Part of a small language model's weights.
Architecture: biases, ALiBi.
Training: a variant of SOAP for these matrices, 195M tokens.
Each number is 500 + 25 x the weight over its row's rms, rounded and kept within 0 to 999. Layers, rows and columns count from 0. Numbers have three digits each. The size before them is the row's rms in percent of the matrix's.

# layer 3 attention key, 64x128, rms 0.279, rows 57-63, columns 0-127
112:517510460514515456528505463520522528476517495485501472526479523487514504499460516450478503500453488513513495470480534525474505517531522496522546504513492518524483514487478487518553475511567526507512498521550481509523493514533482484470499512526515500567457476512502494493435492493511578518491489476493435520522515490530503505522495486471471510470501503491464533499529475512501510501497
123:516477507524541503487505498535524481508521475509485503439495524495475480462499521487471508495542525533518490464472499486531463487506502514465502511471476517446510542525475534512528528515509486492485517524470514508495511495497508484517484424478488479479516524503514529510484506513475430473497442528484519515552512506469546517487531487482470517475504475494496506558495509481481435514490
117:449496486495508498527524513525509465543496530489440489488543497504509510498514484470459487491513467549478553503517525465518494461478513501520528461490486475496515449480522513523515477513519507483507500515482517521514510504510486520463483486521518497549538485550497480527512536502558504476509477542482460508486497513518501550484479489555490539489455490509544488528500517498478512473454
106:501490520497531486479488504510476485495473475500472527453515481477511531497505468464489509493552487499497474484527488489498513477495486460557510522520486506511534538503533472495480469535523508521483492514524485548517510493527480536468469474525478534511514506511509523499470505556521434511528543488475528554500481478495473523505516460464503494466554494499464509461473536542496543512500
116:488483498510476480510521474529482511439512507469515517493475506531505486543505519535531512515507530514503531468494507494494538518441524491509500489462552508560487550505510487537509458467506488473491483543498483502508469503511467470464461498513513491488508524492518521458514508460482511495475486547505508522478513502534488474444500530535461459463491532489548469478530511491532475506493
113:509451526501469464515496476472478502538532479498532463517560489516520520478483484497485496524483478509495497508530501499502498485486516518523498533505481472492468505504521500489476521509481487542494479482481441492457500445520470528473469491468531534471528508513538531486503503500489555514491478456499501477468484507449529454550472494517500520477460497517519510521506505483525458517572
111:516480499499534525519527501516510482467544494477497496518473484498500550479514541489504503471522530489462516499519525479509526450518513452478495506505545498524519505481507527554504507451490508466484479519485518489503493483541523513475530501542527521473461511541506536457469498496541523478558513496494482495511469519488576454503509486530537513503514494453496499512503515461519477488546
# layer 3 attention query, 128x128, rms 0.279, rows 90-95,122-127, columns 0-127
146:508461484516527496496514470511537547553556538524520490470513486473441488467537522488437507511523479519499469465509502492512512521539504485494497489527508498467460484483503485518500471508504459501500477516457493493507487491477495523505515481509500507504509486523488534500524534516487433523471505526507488501526529474491463503502482479499517494507500504467496469546457516516555431531460
142:515457508504460465492511473527500489524468512493473511501494534489532461504503503452514489471534534488520548445534533476495475488453491496495544478505531500489498499531518542463517515509474489475511507501516554492529472500520481520498473451500511482521466498515477518540506514508527478477547466550478463548473494499478500489534501451515521483510462505467478470514506513525496537491475
122:495515503462508472482491528498502483507483525530470467528493483533514510519494483480533526516521503507525479506505516449489471523518483458480498502501526503499561509490530494501445511481516503524535477494507462524507524518491488511454502468532514471533499557487517521486461501533493447493502522538547498497520494494480438493485534496543515465520530483515482480491422473500453493500463
134:497500529465490488506440565482493508497481529484496556484496497500541516499479550516544469507498512509464480489517547531462460569485507467543537496489495507461492524489544508498491515485479505519514491480495482454547460478486465499487513518500489481487522514512498498463489507476530557446462493485530502486495499508527533512497510514503512493479500496486523528495509496511521443525476
138:517508498501511495468503513455516519546543527507559467522539525479477461497500459509503499520532511516492525534476460515474507476493480494507531518514534494468509498530449487494469531482530450500488506496497495483481511473543504470467485503485514509460489480491484521499528471524461561475477530485466510545480496498425491499520517474496493485514469515477524558509518485518523508467498
127:463523495552510524493515520485499468488501548502472494480466506508515505503476510494501511447472544498488518459461502489493479547485504500536493532486536467479496511561456509524520528548533496504476513495500502481499541495478512490507526521523513454499482482536463508490526507477483513549555531501493535521520514497480520461525476491533519455521472514454536497470504513496544468511516
080:493513515502483516576512488448504515468440525465491479504481516533542504476510469496486491514509550503470487530476479522480481467532545539482532522537497470470488498483492528471508473511444526512477480485502517488458543472477516484510443472490438487483504493507475474496506469477527488528512512472482469487506523534522488504511523484492484478504504522533472499503476478499550496515502
092:465536527494490551484500491496495470541524505508488502485511502513455534501518506541471505508538474465510468494554505509474537498468501473496496494507450518524501550498480544524474506498517487504484496517479523490513549483503485491498552509478513442490522512463530502475531517495480542494491526523509500494457444452498484496490553519461506454487551497487538517520489486478521468491501
077:481480492497463510479487492521508487505516476512513536515552501454494548463492463451449521528491523479475510551486503547487526475511508457491513503473504510507483480471497499519536452493518494479477549492503479514538482512468502471472512498478502536505541497553467497485530472484475542496477527512520548490520463534470502496550524494482494466491466505513511501486457509491459483473483
098:522481497503469478468523520538479472477468490451491500488476505491575461484510484491494490473507500536495488478488468506508463525501509515479488526470546526502482460502556441513498527496526470461527519511496455492440470519535499516517509507491477496533475497447529499482503484481471519532494490509539461481499520530495517513539490524502482517443487472485476486480528526497534510501486
076:508499535511500539472504493496463496517518476489475509520471497488512546498466480520486474474499515504521494493568488485521499530448484491517505531515481511550506534499500528470518521474522506478432500454544491529461495510465484510475505523514518525518539525535533444496512464490514505471510510496518513487509491510506532531515510525507475449494533482520464501486451527548473488543530
089:520473508479550515546504454463444471503479484484476507504476548493468517491469542463506548522504482481466520493473498519477506489500497522499481522503476516520485531489493531511482465493565525502497429491493477535483521483475523472509473505515528491463501485508506508525520528531513466497486495484464536502505529466479498455468491503527486467489532536489493508510463491523453475508462
# layer 3 attention value, 64x128, rms 0.356, rows 32-61, columns 0-127
074:523537439512523524495454498452498481496512466551475528513493497494496474517507488536482517493505514469481497519528470533526455524471483502464502464507482491458515537521510531480520517503527499527488486517550514535491515462524468464460532516487515503528500519554458476462434516516501535502492527479516528522501514511490501484468463526460478508491517467533504507524497500507475475499483
075:474496479515480509528424492517498547524482513467516522498480560511493500483499501486491513484496515490512494511470483551475475524509501499467478471543482522512488492490511519524504505478515500522547485494506470514548535522490522469505509488482514539506498495580510485510497484491531551489498467549487534503505515461503515496482515539507489523526561486456438511492497521508441488520496
086:492488496492530499493505489488503497512468491491474497512497489413490515546529499488547527477498499533508514454518513524498508496514541501471533533473515518535485468522476487508514542492569477464519486507531459450449513485535483483483484522536464505492514493454502486507490535431491541521496495511503521519520478512512502495468496459451456507491519518485509506494509464513491471517488
076:472506509473492512494533512500441526506496512502513530544507503489515488455497458518522488524485463502497512514522452482479562467498527498492492495498497489509506489522539498528508465507491430503482493489514509511506483507496508512521511461501459452513494457517487480540490472525476484492526519501519503438512548511507452473509557587492480485494525475523501510488539494487491502473464
085:487492522477508509477499525490505509497478467523473488484514546496555510506540459505531520514495486502525441480490494514470488496520478483479479510487501483473479515529495520518446439478537481515503462548533433505504518490525488488458476524456491525523496483541507447496485472514490506494477473477543458472500502528562484498526472503514521478512487482513503505507499466548497499542495
066:466499516548476479463471505531478487507526535540493508469461478490534484502530502488504501471498476480502493512471526477568472504497498491508526439526524480470486490528461482511489492531500488546488488517532520482454549503501448498522477476483508481529529482479469507486510523467493555515489501458511483544500505479514480464542524479502560497490515518500482487471508505518472470513537
077:483456521537452487493521488466521518477508504484483502553503526489486505500487549526508520549551536469523502518518537503480496466501528509475503464514534514454485483492485459511538508519486499505539471496495537485491526478459525543480489509504525523499513513509481487514551458504446436472507534508504496518481500454510468492509525532521496509497507473474505537466516538524521491476502
069:535460577478497509498502528526482453479551488513533499492488489510478509453494515556475515543523503500523545546505438496473540489511487475502495492534492498494517506468536486475490462481498518514524477515467516503474458489505493522443569468508480490507498495517484500513528511534455495527509546501510492496474498474501504522499484523519494491465524492471529500489505502474533529488516
065:493480535515515476530469518499479520484486478451499464466506488527500552523485493455487525485482496457494514515513495543479516512506510486543511537488480523508495507512500504485522471520469511495512511534503467436524525458478466507501527485513529525463448524499492482535484498491506459531533506466513523496498452545478482489510510522465496472524540477452509502473511542513567485483492
076:544506468525480472481490489520489489509439477488502518511499483467494492493478516494546513517500480504490528510483530536492444483510463433519528520468519465505471527559532489476498464494478478515500505474494474552522511476458479478487493494511495465510524486482496503522486449554508516496541524528515521511534509544519494475496511517505511508499447504462500484461456483542475499528505
074:539505563424470487464518539527484481485498527519487504473504495448497502505504533480505477474505513553458440476461524505479464496528563477521517490505528485500490461470462532513479477480464462502522506525486499469487488520495484498498506479494493513523504453465482527482508474522476534507499535490473519519499521481468532474506539495477489498545540490527512490501504497508497485494511
079:465499521491469473502483522518525507537496529518495491513485473475493482433488526498476494522435513482504506512445472501577505515458516538485510487455514482497499506543492493513536488519482509537475512486482507467470526535508489507482555480512490481468514518446508524537501509544503521506512476500519491480526465490492542498488538536501479470489519505518509452491528482492528502455530
067:495517508483460530534475477527486475514517476495492508489509477526456484465511462488535464494520558506511483509495509473558507473488523464501458521470532545549506532482526508515476520518471502478460522490513522510517509484481468459526542477524513513510493497516540515526467474540490498540476524480498481486461499477525508548552458467494480502482486455496520514472479526527489487500509
072:508471531498538484475491482524466493500510465474568497510487489499474514524512489480517478448505547455468500512497540494497491495483485516514483478507534511472564447503481506501511490500525500519525503479518526470506502535482469486498494499471486418465457537477509530540459490478474511487524489544491511500520521460478532534522505504448513504517497510513503481518532506521479503544525
080:446463505508483508470523419526535496514523469488488506553441472520488533478519496484485513480468549514539529530460540536517544505553492517527508494496539521494527486492492470530534493502494473503503517543515494512508468479476482497510528487511505528525475521503504463458526443502479466513502485511481518499483525520492505506487502487529546487466478511505512495534484503509516503473500
062:471456503487508510516508476533501508494538489498481456527517513490492534488487480500515516478501476458446488507494460514510485431500527519540513496552475471484510500448510494506560507483459511467516461523496488472502523542492498480519503489521533440521517517542518435500510549510490491479475495484525500484510506503503511499537469507507506479481490499555513545513443509515488525516495
070:561557499497525505508480526507497526464524511528474480513462512515498500487503543487468510496532477551491489502503513503486494528495495495486514494506538493531515511495433473486479511499506494515476518498497510456507504561505481513508515479518499464485496482530527502487438497484470430463472527515537450511517473508513537504521454451555498503502496475503501521485549451500488502525502
059:489476526521502467482519516495509493486470471467556522509515485464509548530519460471485501459493484450469491525477473539485497524508490488570476530485484527490536485525495505504486496511501498493488489532527515513525506481504484473515498532478501501533473476488551524471488530533516500552463493514507538485487496477420547466487503495495481489523482506502546473498502457494478503548504
072:512499507541465524511519490493480506506534493506503515460514456489505527508505479444518497532502510451506475505516467492449525502564534468500482501482494486508560485501512514526480507499523568495496503494512482548435492454541490524524510443472527509486484450479446483478497522453513467523496526504506535537488500521509512508507503500516518503499492499532466503486496488498525490500541
072:503506483518494512481548516504497502525489507495517471493470527492449484515518466504510488496532477481506500499523512512485485498469461487518483455481506503506507505519528485534486482552497517506490516494529540447473476489517522534484530479507509539455499524548530509526529551552545481523486454423463482479489513484480532468444527482489493520490519492473492461509496466508503539520485
072:465558481475498516479522457482495470495526505487480489504532526488488474537455483537539528488529483500465511477507488526514502537513520491480491569455467488502492493500504483461511545493539522505470497524520468521542522488477533492497494565505517510510496526501492506536490463492542501485459479508510509490495542499481495526540491460482533545541534518520477516461503486507474526517494
070:446504475500521532484547492459542492532477502524471486551478550509485511471504480539491518558535538491523519517507489487521506503469517492495498511500514494488533508494482471505469499525463462498512491530510552496491490532470504487486489500490511440457529513490513516485499519539522468513476458476530529498492490490529473521499493488499516482518476529532496488467524424526528506452489
066:529521464512509533467523472516465470497523523503537508521518511469417496490427507471475558504519496486511478481516504491469508499521487501467514468523493484567499523500495472504520496566474488502501472509476532503492508509554498483493517478523487529507453551502516494511482530555540510489485498506489519515460499488485506498531477491483506440492485488493488473518506483512499536490488
072:484512505508505458467460473494491433529491541472516520497478528537517524525469517489517482484499488539535537516540502523498509516469506487497476532476469514460485500456490473523559515464524522496479510528477499449459497480487557516520486476497502533510483495518507501490457502516475486482518440527484502510476478502510472542539530525493539498512481501507457491527499521507525471494534
076:515510486468490477558519510469516549518505490511493480540540506506501509546491486480484521436541479511499492515514460500484564522543479475510511493526482531495496495469529496483542529466503473526526462524486502519501521485494469476478481513458510540518483491537487483537478523489514491506481509469520466493491504502453532474478469491528441493536537508513482514499474512487443492510470
066:513498447518471507488471518506520522506455521485489489510511485470513488522496509485487505488519521500512484467534557472472484510517505543531481506468450501519475532474547500502469525519455535492541523514502489508571502519492529449457525501499482500480544448495497493468492527521515502508508446516453510492490520495519540500512510475449520486535508522484495525462491483526477518472530
077:474522519567498503454505487477486513500549523506528504505421479464488524446494465516484483529474505478450489523487529507492514458503508502495476459519551525495511489507489470487492506502427514522494521516505485498489499501499498449515514484514537475519512519483484536499528549503508485509489521495510477526485557513477450498495462530496519503507450521487520522493481503460509526510519
067:518537518464552504491478501514537480505511503480436510514484517502481460548552471543524516509507515504514523491476495492472476491510521441504499497512480510507499533535534507485452452473487494490520509471487466528519534464534499503509485521507487503504476481542468471508495535483498485490495456479473525528525544506485445528519495516500517550485570495531490481496538512489493498500500
066:505540500547525537489481504512483496531528513509521498475488482474452527512540450468468507469497505521549456487509479519486541507505523517524504497490539503493527535467470528493514519546475468510514520465493463507480491479502527498462510508515465468441510512487450495472540477495519528487488471532474482504465491519502545461501511501555497499462520511513530512543462504518483507504483
071:468490462457500495450468506473516493520522527475531515533507541451504477494472490520470480489546510508490489560557487473539514475527502516486496510481494493488517492475460547505517461505531479479527500498497452437537530519514525538490478508526483477534488494500497480472475461498531498517495545526514505462466502478496493477539520510517482484504526532502479478449489478499503490473498
# layer 3 attention output (transposed), 128x128, rms 0.32, rows 64-93,96-125, columns 0-127
095:466499501516490516517504470448498519483543496485538491478530468480472499529491461488507497484538533493475531480525520483506514479531509467472497511509523468451514515467440465486461481500520475442468528529546545557470508502503512528521490475498511503512475469519495493471486452526480484480502523509475552520521515505451508529502503485494476482512473462467514490483485468512502493480463
087:484497507542487489532472517511509451523489502481538500527480514501488468550482490497537506481531476476520473475466471515500487470465499513494526518496490419519474588523524462500458487508448494516473469493502513520518496529492485500508501471460538563505468514468495511482511537542471527509477533495522518490528517513509504489486456498520499508488539493514500495516504513525497502542497
086:509477511498487492493513516521488528507475448487443522472478495459527462456502500482488493476485498531495525513494527497516513500521512515446494500481491496524521481499482454483467498482480464478517534507451478465473493542503504524552458489530476459510502468515485455504522531467475507546510523510507495440498458512498482496487534497493479508450519461498531525494508525478538510559517
094:509473460498515467442495494534540516475542527532477486531501516505524508508543495496502494472507486466516460483502485560499482476495507546507474499462524469500519485481511478501565489512459457489500485517500467527478495446518511507511547501472480560539520516501509498503518503460500471554512458506494544523499511499527533448491489504479489491508505502503501485505508512542513470518462
091:551476462515501506508482505521484500505451505509501458488490529558521508509509522467521501510480505494474458467522511501523456508486476513525486481482515489506506501576488535513517509484479510441510501476484514520477510477543481485495481490543539464511477499495468509525471487527507473494508450466459530508480532542503518508495447497499500506483465525540504467467532480497516551525462
090:473469519479494514501520468487511491500518484530536540457496470510497506490528497489497493497475532497488481467490504482473518516496473543523525479554500492479520469490482493482485510505452521502496535520533549470468519487479528453524483488537470537457440469451496512492541571508524503496534490475447545519485484512485501501503535522538503504479506523454512481493521513527516494527516
089:486482478518497502539477464483524510545506531524482533509491486493479481505485500511504465558519461489522454461496542512486459457566501527481482512452522533476503530524504537524489526520500503508489523515472538469537492471493470557494489477500515482514467428476457492496527505478496501488507534502488530495475471493506455498511481517512490524516463523494488499508493511526528488535464
084:502483520521525525476505513539541522499520498490535467498505505515520521440510474544483461504468470506500477528525513551515529499512494506514537513489485529461501518497495517531441466466487469534484492481501510503506492500479452493504525488529517485508455520518422473510457473502500470497489487498456504520480488471537494514516525490509514458480473502522508459505420505499515525509476
084:536514511510469510524443534455480454461472484493526474479519499459417472500481496498510450487516492493495533499496462532490453522513512507507502488498510497497474499530508518525568494501481491501511506503521504526470499467492480491515513514519528487500459488551492508542534494454512487551510482506543525505532492545529521530524509502542498516493536487511489469491494529489499524519534
093:496476515508495492569493520547507540518483478509525538436530495473533465492518500494446511460502509482493498502519490551427489497530487523502493483532485415475473505500527494462480487511509536475489493507473487496500479479492500503542516503475478474479518496492457535486507459488506521513518487486502492568518490502499527502495505503507511532557489510491486497470529487492529499484524
094:547519477504528510476535527494519490483487489486474526519499530462504526477491513491443530532487487512491526528502495546482474490457490517532481472484496504506516515491486512500520522485477457520495508530524522448507478514530502512501485496508533476418498490467504485487519490534463539511466535516513523532446499455515512526506486530496494528458455507523506510501482486569473457484487
089:467486490490512475480425513499489447487519509486444529510498510447542516520509477483545532484448523488485522514538465485489486504465526464507510515483468468478524489486503496462511524502468516502484539475528499506493557481513455520492452510509498462517513529501499494512467513533490485492488486510514511504477469539478530550489504532507475499485493521534531489547529514537492483506531
086:506493515476501520498482541540519497504474530468537506487502496486474532519526499494554488444467486536454471497494473484476516484508496484462513540470495531517499485489523503476506489481487531465534542500487509478537474502469476504496486501519487517526534565461521514530478454487488500496524515528521469499497492502464524499523504460510450451453473502509451516482484529505477453478471
088:495470499510483504513439504528537531487494515489521488540510489513457473509466519490472504512558551485470444478465511506481497515458523549518508499521473569521492500499475434482527466463478521496484487481492531465515502532521514508495502510484526471479462518512495487510509495513493526510513503544517517487513540547457509478479499471490476526524498502482454487514485550511483502519513
095:493471501483468505512527444488495520530522497509509464441490481548472501565493500496491514477488524507516527531455512529508498493547517509485511476463523521483496488522502486507501461484496507523517494505493491525535479468564524498497495489551466507476486536466508479516547464476476508522471460509529504508467517527538516484493477531532489547503479506541508512518510474530520549466517
082:546516493457473493530525509488491485508504461493472462506494523528478518484502492517553490478532481478459481503485530486474517538528518486533456492493502507503462498488486461504530558447505539481489534480493503501477561473442501486482476476499477511478530511520483472487535532499495497481463522527480485535501537470521515514480475485490513485499504458508504482481495542548541507550502
089:513493515473520542507501507478496505467495470483513502520488503515491472449483515503548510501552510509509487514605497481489567440464473500507507523520493504493509494507447476464528497503485498520477475511496469492514503508484526475524518443566506468499520480458527560534474495510518466485501510483490512505495476474479489510523510545511509520502497512550507520516493485492503500499481
079:542491464528445489500481519488524486490521487519505506498532469473494487512509515479468477474518515500498485494518506511536507539497508458545528501523448532532466501499471528484469431533488536487529497510490490502475447495497493497497475527510491466480502538477488469479533524525471486544549471494475484479501564472494516534477492502481497512509502453551469461497504479492457515490495
086:515525517510494520446488476503516514548457518478500503496492502478521506500477534523509503511522502491483502516505526480475571515495525482536549520495497506492510477494505514501519469483465504472493504522482488535487469478520517496502442463446522558501495488512527453478498489473527470484478460514525535514465521516499462469486559483484469533464512526522513502451496500454496464525468
095:488526510526437524489492516511482496496528511519449486489479497502490534494510550467464534484542464506484499534529459492517474513465489495478524473514492510496484506491462526473530502511509483514533515481491522442496518476501473485507520512489529555498470527536441474474517479472478499452517528476506521486545509489474489515465536492549519470487522505496548485486481460486491533477473
078:440513511469505500479502488478513521529549509551491512468462500478454441539491497485503512488473485505480506500540492489468467497498519463525499506461559511490496478487488487486495524513521481492490470529478463456497519497489481524502511528471460472477510565513455502533485532483523509494472528515520470527507525456462488462545480453494504530515486481492473511479522500507526504477516
090:491510474518494512510479475472463514530509467510480480487464496512486521509534502504449507523487504505541489537518497498526505518517465488496481433469551477519522466513476481499522509510509487437515503514449577489492502510444510474489513477482500477490495547519464528512500482545459459471524503521477500514507491527493531487515495489526479510512467486522493523496558481486525524521549
097:540505496522483532502511477472514495506533502535540478504503492465458484474502499546482510527509455498558502545521495465491491459516526447424525482504509451512474490500535485459521490490478494523483457527490502498465487485495521465495476461500503481506507524521475511490503480511512518513534526489450492515491553541504491537514492504508488490496467511447551534493510487497491517528471
096:491548539492523486470458505489451486508505516478514526496500484523511515524490476496488496495509498484519547479454470536525503505489527474475506509476509546497433511514502483498478489467538500512513491483539448491497507534517500519543517466487529498485517474496503527526475525445563502489515480488493513485482488495545501497497468450485522516485476480484471507447551471548499472542519
086:513522507493495470491522551449527516514523457480511513514466481512517484536501474523532469524473497524512511484503525509471521481499502484533484492503464536470456508466524466530550511504485494550505457501449500517487480524494513521504517498527514542538513480504512448468530498529455451484494510468483493487531512484501509518490528493549507485470495430483461478513470512483464484514502
089:450497492508453486447517519523494491484507457485426479493469476502471524528471502523500481502483516481528469492527501484484476499492529501493521513511460440530486542504492523493508542514520520492507500542495504521519452520450491485520494501465504503501499512504499506480500525530538552510499502464464509480471508507525528470518434523495508476506509464512455549525486510458455506503505
087:508533447533507476516586516508514509552510519515528492512483495485470520519507486468496470464497494504461480487480497476511515485508499492556497465537472477458525521520457523498470490518454512520518488524508485482458537472517501515536488492517527496517487525519501502545536516476522481510492495522465509516456508476499494434533484463514528487500486481501483557510473489464485526494511
089:463477505487556453529517551523515528506505515487494446501461465530477479495493491534510525460499487509479501466486510492503562516474488501483506515483490498479464499500519500494484533491472494457535525510472545522558502497505457524496516442483488492493482458522506539520483498490499523520497502523492520525507507464502528467468564482494477488503525506525565508499526495483486538477513
084:549520516541470523468530498520478527462471507464499555497508523512481524474519510486504520475478542502504482498509468522489499430485542540516492509496490502485475517512481492458516490481497512503510480500477480559502554474494514471476498499483467518474483527510474431531470534523507544492487513523515483474503467479496469463515545526509479463504493511490517499549481452510474499508516
083:508484524507482493494459505478533463482533509469497515538510528517479515522526492507464463463522537479482513554502511444513484499492474486504469504482474482500480526526496539478513503509500470505494465508476521489552513478474542471503524483494510478538556526469438474482524521496513518550464483505489446474464503497533488496528512497514539500493506525478512510485547477508521445518519
084:516522552497517487430511529553493488533481478518482504504512543518536504465501518500507517501457509541523488513465488523489458522458478518536476466484467513525466491534529513529528504477465532515516483502465470471512512530534474486471491492527481478494509531460536498529512533488512488482520495506537440468470489517521514488511497503505507515472524531524468502520494529509489495532556
079:514533527438506502465465488524489507489525521558466487473497482505515518489496508510476516527508516525509537504525521491519475521499513475494490502532552559519543430492512513492526511527527493491499544490476465476457507462519517527507497504485458464458504463490499505523478472473509493504510527460495458486465491519441504482517521499468504509535475513508532488511538516480534525476501
098:480527541493519480520458554497495474487447496482534468515493517537534525546515476520515509536505522480484475475502470537505481520431477482525476539506510490516454506528540526553518511523507531470479489491494498525499484508526516488466502523476538549493529473491546520504462496555515506477465482487516497521503517486509516522527494482487520507503490513516476494470523506493443477471491
082:502529518508490549578507469458463490548477469514508512477482491503469468512440507511474505526477521538503537507518522440512472525517496505513527516528474498502501493507486508498451494497522568503480506483481498482518513526503476456475467519500516463478468468497508500497495496517508524434471544512513470506496478524486482557499498488517498528515507503488508522499515469459489526484534
098:484529530478521457487482557511538471482500515462468515514495483456535486500490506513527486478499483498479538506480508508480513498466498492501475536495471556503476478460513467496493538480514492525519513481493443489514496541516480545509532501460480512496522496453533522498475536483472510515496542525557463478509455452493506497509540479477489505479536475494488505512509561516488464500518
088:537502462502523505530472504510493515502487499477461469541512520501485511504470499497478508527515458492523516550543489519537487495513532481480464524448476494514477528497519504494510480494543477487482482485514446533538458504492467490492480528453514477505542508562508477512496427479473482495472512512515462483506522528549494512482498505462465497555511489542488505512465478480481514497504
098:519492467493485545454506486495503497485526517520486481524492460499503537458499466489499507480467493489504506537525471475497564482477489487528527471549496487529540460499494513441494465496523498527476499491513472528470510496471501404493532532481497506489523558536475521503499469521534513503516491491468500533511524510471506501458517525490510488521514520491529482529484462490494520471530
090:471525469517495476529542485478488496513498481505496516493513491489463467499498493459498533513543527512520506518510498455485482487502493503525482453520541459492540499511472466508586544555478529456507545516496514492485518500517536495514494502501510529505530514478514517447563482485508477487500514489492529489490496542458506487499522510491482516523478486484553555499527492481450497489505
083:477494498508537507465539478514523506507484498514497519538494483516560537500530493526499531553480516514522500511511533488548538510471470495529481511517497462473546514508486487481462510494528482476474491508466483474509510529509482487478499508495448480523526492452555527472473509545486495472494575471472498495474525463479492511473483487470503512470493529527548551507503503506472495518478
086:471494483513499514462512456474466473471509506483490454543443521524478514519479481501501518558523486494466493474476507468537488538477500528501485484451512579504478509503508484511511510485533456508514481500518498510487493474497477490494476480519503529515454514517482479476477534502482478490488505524453479423484510501503486460510513469472461482456501510488482532503498509492445513534498
083:464497529492494491513477508491455518500505473504498464485514504524518442487503493495532469479509515473499499518549515453517494524521492486442513536527485484495473493504510470503486501511523497456460481451499501559502514512470493479526488512478504512552524531528526493539491524478524466464532482491489464475555508528508482493494503460518491463511541503515448479478483516457501518543549
097:501523487505527538492529459455503546498507496518520464473531469511455522492483502508460485526531493506533483485513541494502514481530474484461503468547535476506494506501497489542471471528518470494476476503473524484479461500471532464486542492494498496482504472512509533489553486458517495496482524493478519510487522452499488429510502470505525530519506472448491519454478491470518508459470
076:477504494552535487483508486478480498496510477504465487519521487505541485495446515539471502537510543477536527493504507510522515528504499508520495463533491480492482525468451484540512466511495473477499439522499507518449538507539524517503536485485489462489488471543519497473529543468511494501494506469477512491512468490529477487461484511471559509547552493492510472504540476506517530469501
085:509529490514519505478544497468484483520509503505468509468513536468518513493498508509533470496471463500537545503521478498519490472560496473501493486478549436508512536499506523498476536540529500495455502494528470552504460477517471482504504483538485556517510488476475527496485485467501487468478503420472511491487463438480494498494496508518521506464520498515504531490508465488521489471505
088:485519497558521527502500521489495486485533510510505516541554504422499523455474474506492503519539480466492475496517479469487508483473483476504487491528520475504483520489484538477502548507486528476476480506502516483434546499466507486524504512459480512522484480546464490490483514525505481467541552519466491504527494484489465502536536484500507485558499500465520516503471514487491451516519
074:453493527545528495486467488517509515503497545511529531462529460480501467470509484474411501515487544492501553504492471512508508479513482522454502471499509488502509501504474534491486477514505453533510506529490510530511458520534497510515518525516510500494477518466462497496471474482486499538544467497495470492489465554468498495525519526471511524506487531449506494481521480460455490485511
082:467507502543476425501486514525475488530489520492496495458512514479496471566525465519481486488456502487521535509484485509513461560516489478483473500476503483482511502465526496565466485513488502467536524494487519524497496476527514510468501558449499508505499511555469477448554497497506534503496508494506505528479512532524534485474499462486479487489493500473526463482502502493490486494529
085:490501508478578507521521480505474520492494486506482504531508527523494506494480442498526526516476486504497501507502507484475507468534503560486471515470536472487509491518518473536495556455536472472470483496539463487534531509477504503511500449513535530508508478503500506536467485503533512445478490497516479525508443545518454513513496500504464456497481527465519527515475521526507468518503
081:469457482490510480545523540490497481484493477495516523515472482529473454479532486490498535496497472525493499495488480511502424493502490521487454489517529502480488508511499494487539523495517484552494477469512507483523541496484483477475546548552530466505487519482469555529504474523472513507506526471500459498537468495493509505493440490480555493494473485477508476562509509495522522480514
080:511481511510551498558497478502499524500481490496545524517533517483497483475493472557506489502479548473517502526479532482473510502540483507510492529491515510482515504472529470497476473483474504510448485527518478572496488469474521506503490494506431479493500497461526525503485511495529469539492479525483444528461486504525494466537453517459501510528498501498463517529498518539502465514534
093:531486507486501476514485539549474462476414503443462478503525498517544545461514492495534504506487513510495510469449508526538478525472495503464504501493463509518484499512503501502494514485518495490511525450525481546489495537533506499510502461522497508518494438461533482507509513518474490506526472497492504472490516557511500536485507516506461495478506485500508452495487517534493491557478
084:540488519511468533496554504483512514455505505525518482517482493469502492496481501492516484494499472479509479531504525501458494455516520503476539519541451488469519523495531541476493476494493523568473495503569475481500520466524489486503472529518528545493505486481497455479502488455505530485499504476510499502485522482491490515481484524509548469497523513453488491545423533496494510471478
074:464494500502489484526482457473476485481501484495459495495503501506506517505518442467535467505474510481499489467515498528503526518512477546568479501505485515507558495504440532509477537526520482468523547476517512508550517475457475461500522544531522531492459431521520495526513502487471464465479506519507487507507453493497496486497529503499510509512531532547471485495487504491492477506503
086:519474473512479509546563496532554553490492474518487491487495485461520456486488496500522478498501511509471464481503543480487509515532463538511480468517508457547514504514523491471513521506487508483494517507456543510515492493489482510505498546486449493515482476513462464469526495510447525526495527524496496516554522522475538499496542552499488493518500498510478512531450533480517514482484
087:471490469499504489481468468568501490488449549496482500481463514499515505471506514483477508468504485484464500463489469481499460509457508484487485508492498500533509496534493516501423517474525473467494540490552459466491511521534482516492490500473505462457489501483497529509463496460515555523490493524530491477492471514521489497516460504464487518501499527529497533472556493522547505515497
086:511491479491530475537493468461532530526465515475552505521498543522527472520519487472496482484492509495455547497483487509513508487485477506460492476492529531471489442476503477511481479491485480524502478468460509493429516466535528520488498500513496491490504497452502488520513460434470460498476480541530485508556502479502500506488514474523491520497473516478496443495529487533515484490517
089:478481515498489525459461460486506539492541493512482528494542471520517519487498516494458508551522501469570514566525521535493494477520486502437509526481522492508503483504504488533517486551531500488457483524500549515497486544452493492465497518477506507498515497488495482471507480530479501503504506479518522514498454474509496568498557519506485499530496480488505507533465488522494494466509
084:534509488491466502494524478504511492469428491470487539489549491496548501533487505437537479516468487511512474509529481502495478495492513509504513549515484517519502472493519500507491509496517512496496467518558461438460473510472533501531493540532517493508521512472518479495473499505513476526480487482515465444519473527539488530492461518496493511489497490510430501519485531508493453531518
079:475478495479528459485480478517524491529521487507507443522485500468516492475475501508543475497488461499472506523532525468517502520506450474454522476506504534511520471476490517518520523502495498482483523493566496484474450511498474496503502509489548466519515519494536585476514473465490480531525450473493518532475509485498526533503464513513520538496496461495458485481503539507529477499499
078:533532512480526495538524519525465521505455467517496482445470507485523487452497515511510530503468456515496491469491466544507530542490520508498545487500529511535498488483510437513488486481478507494507521488547504495459484534511468525489492492500502546454487496536543497492478504492502472473537493473532466538528502534507507507468477484468480501487495482506510472499479535480487578497490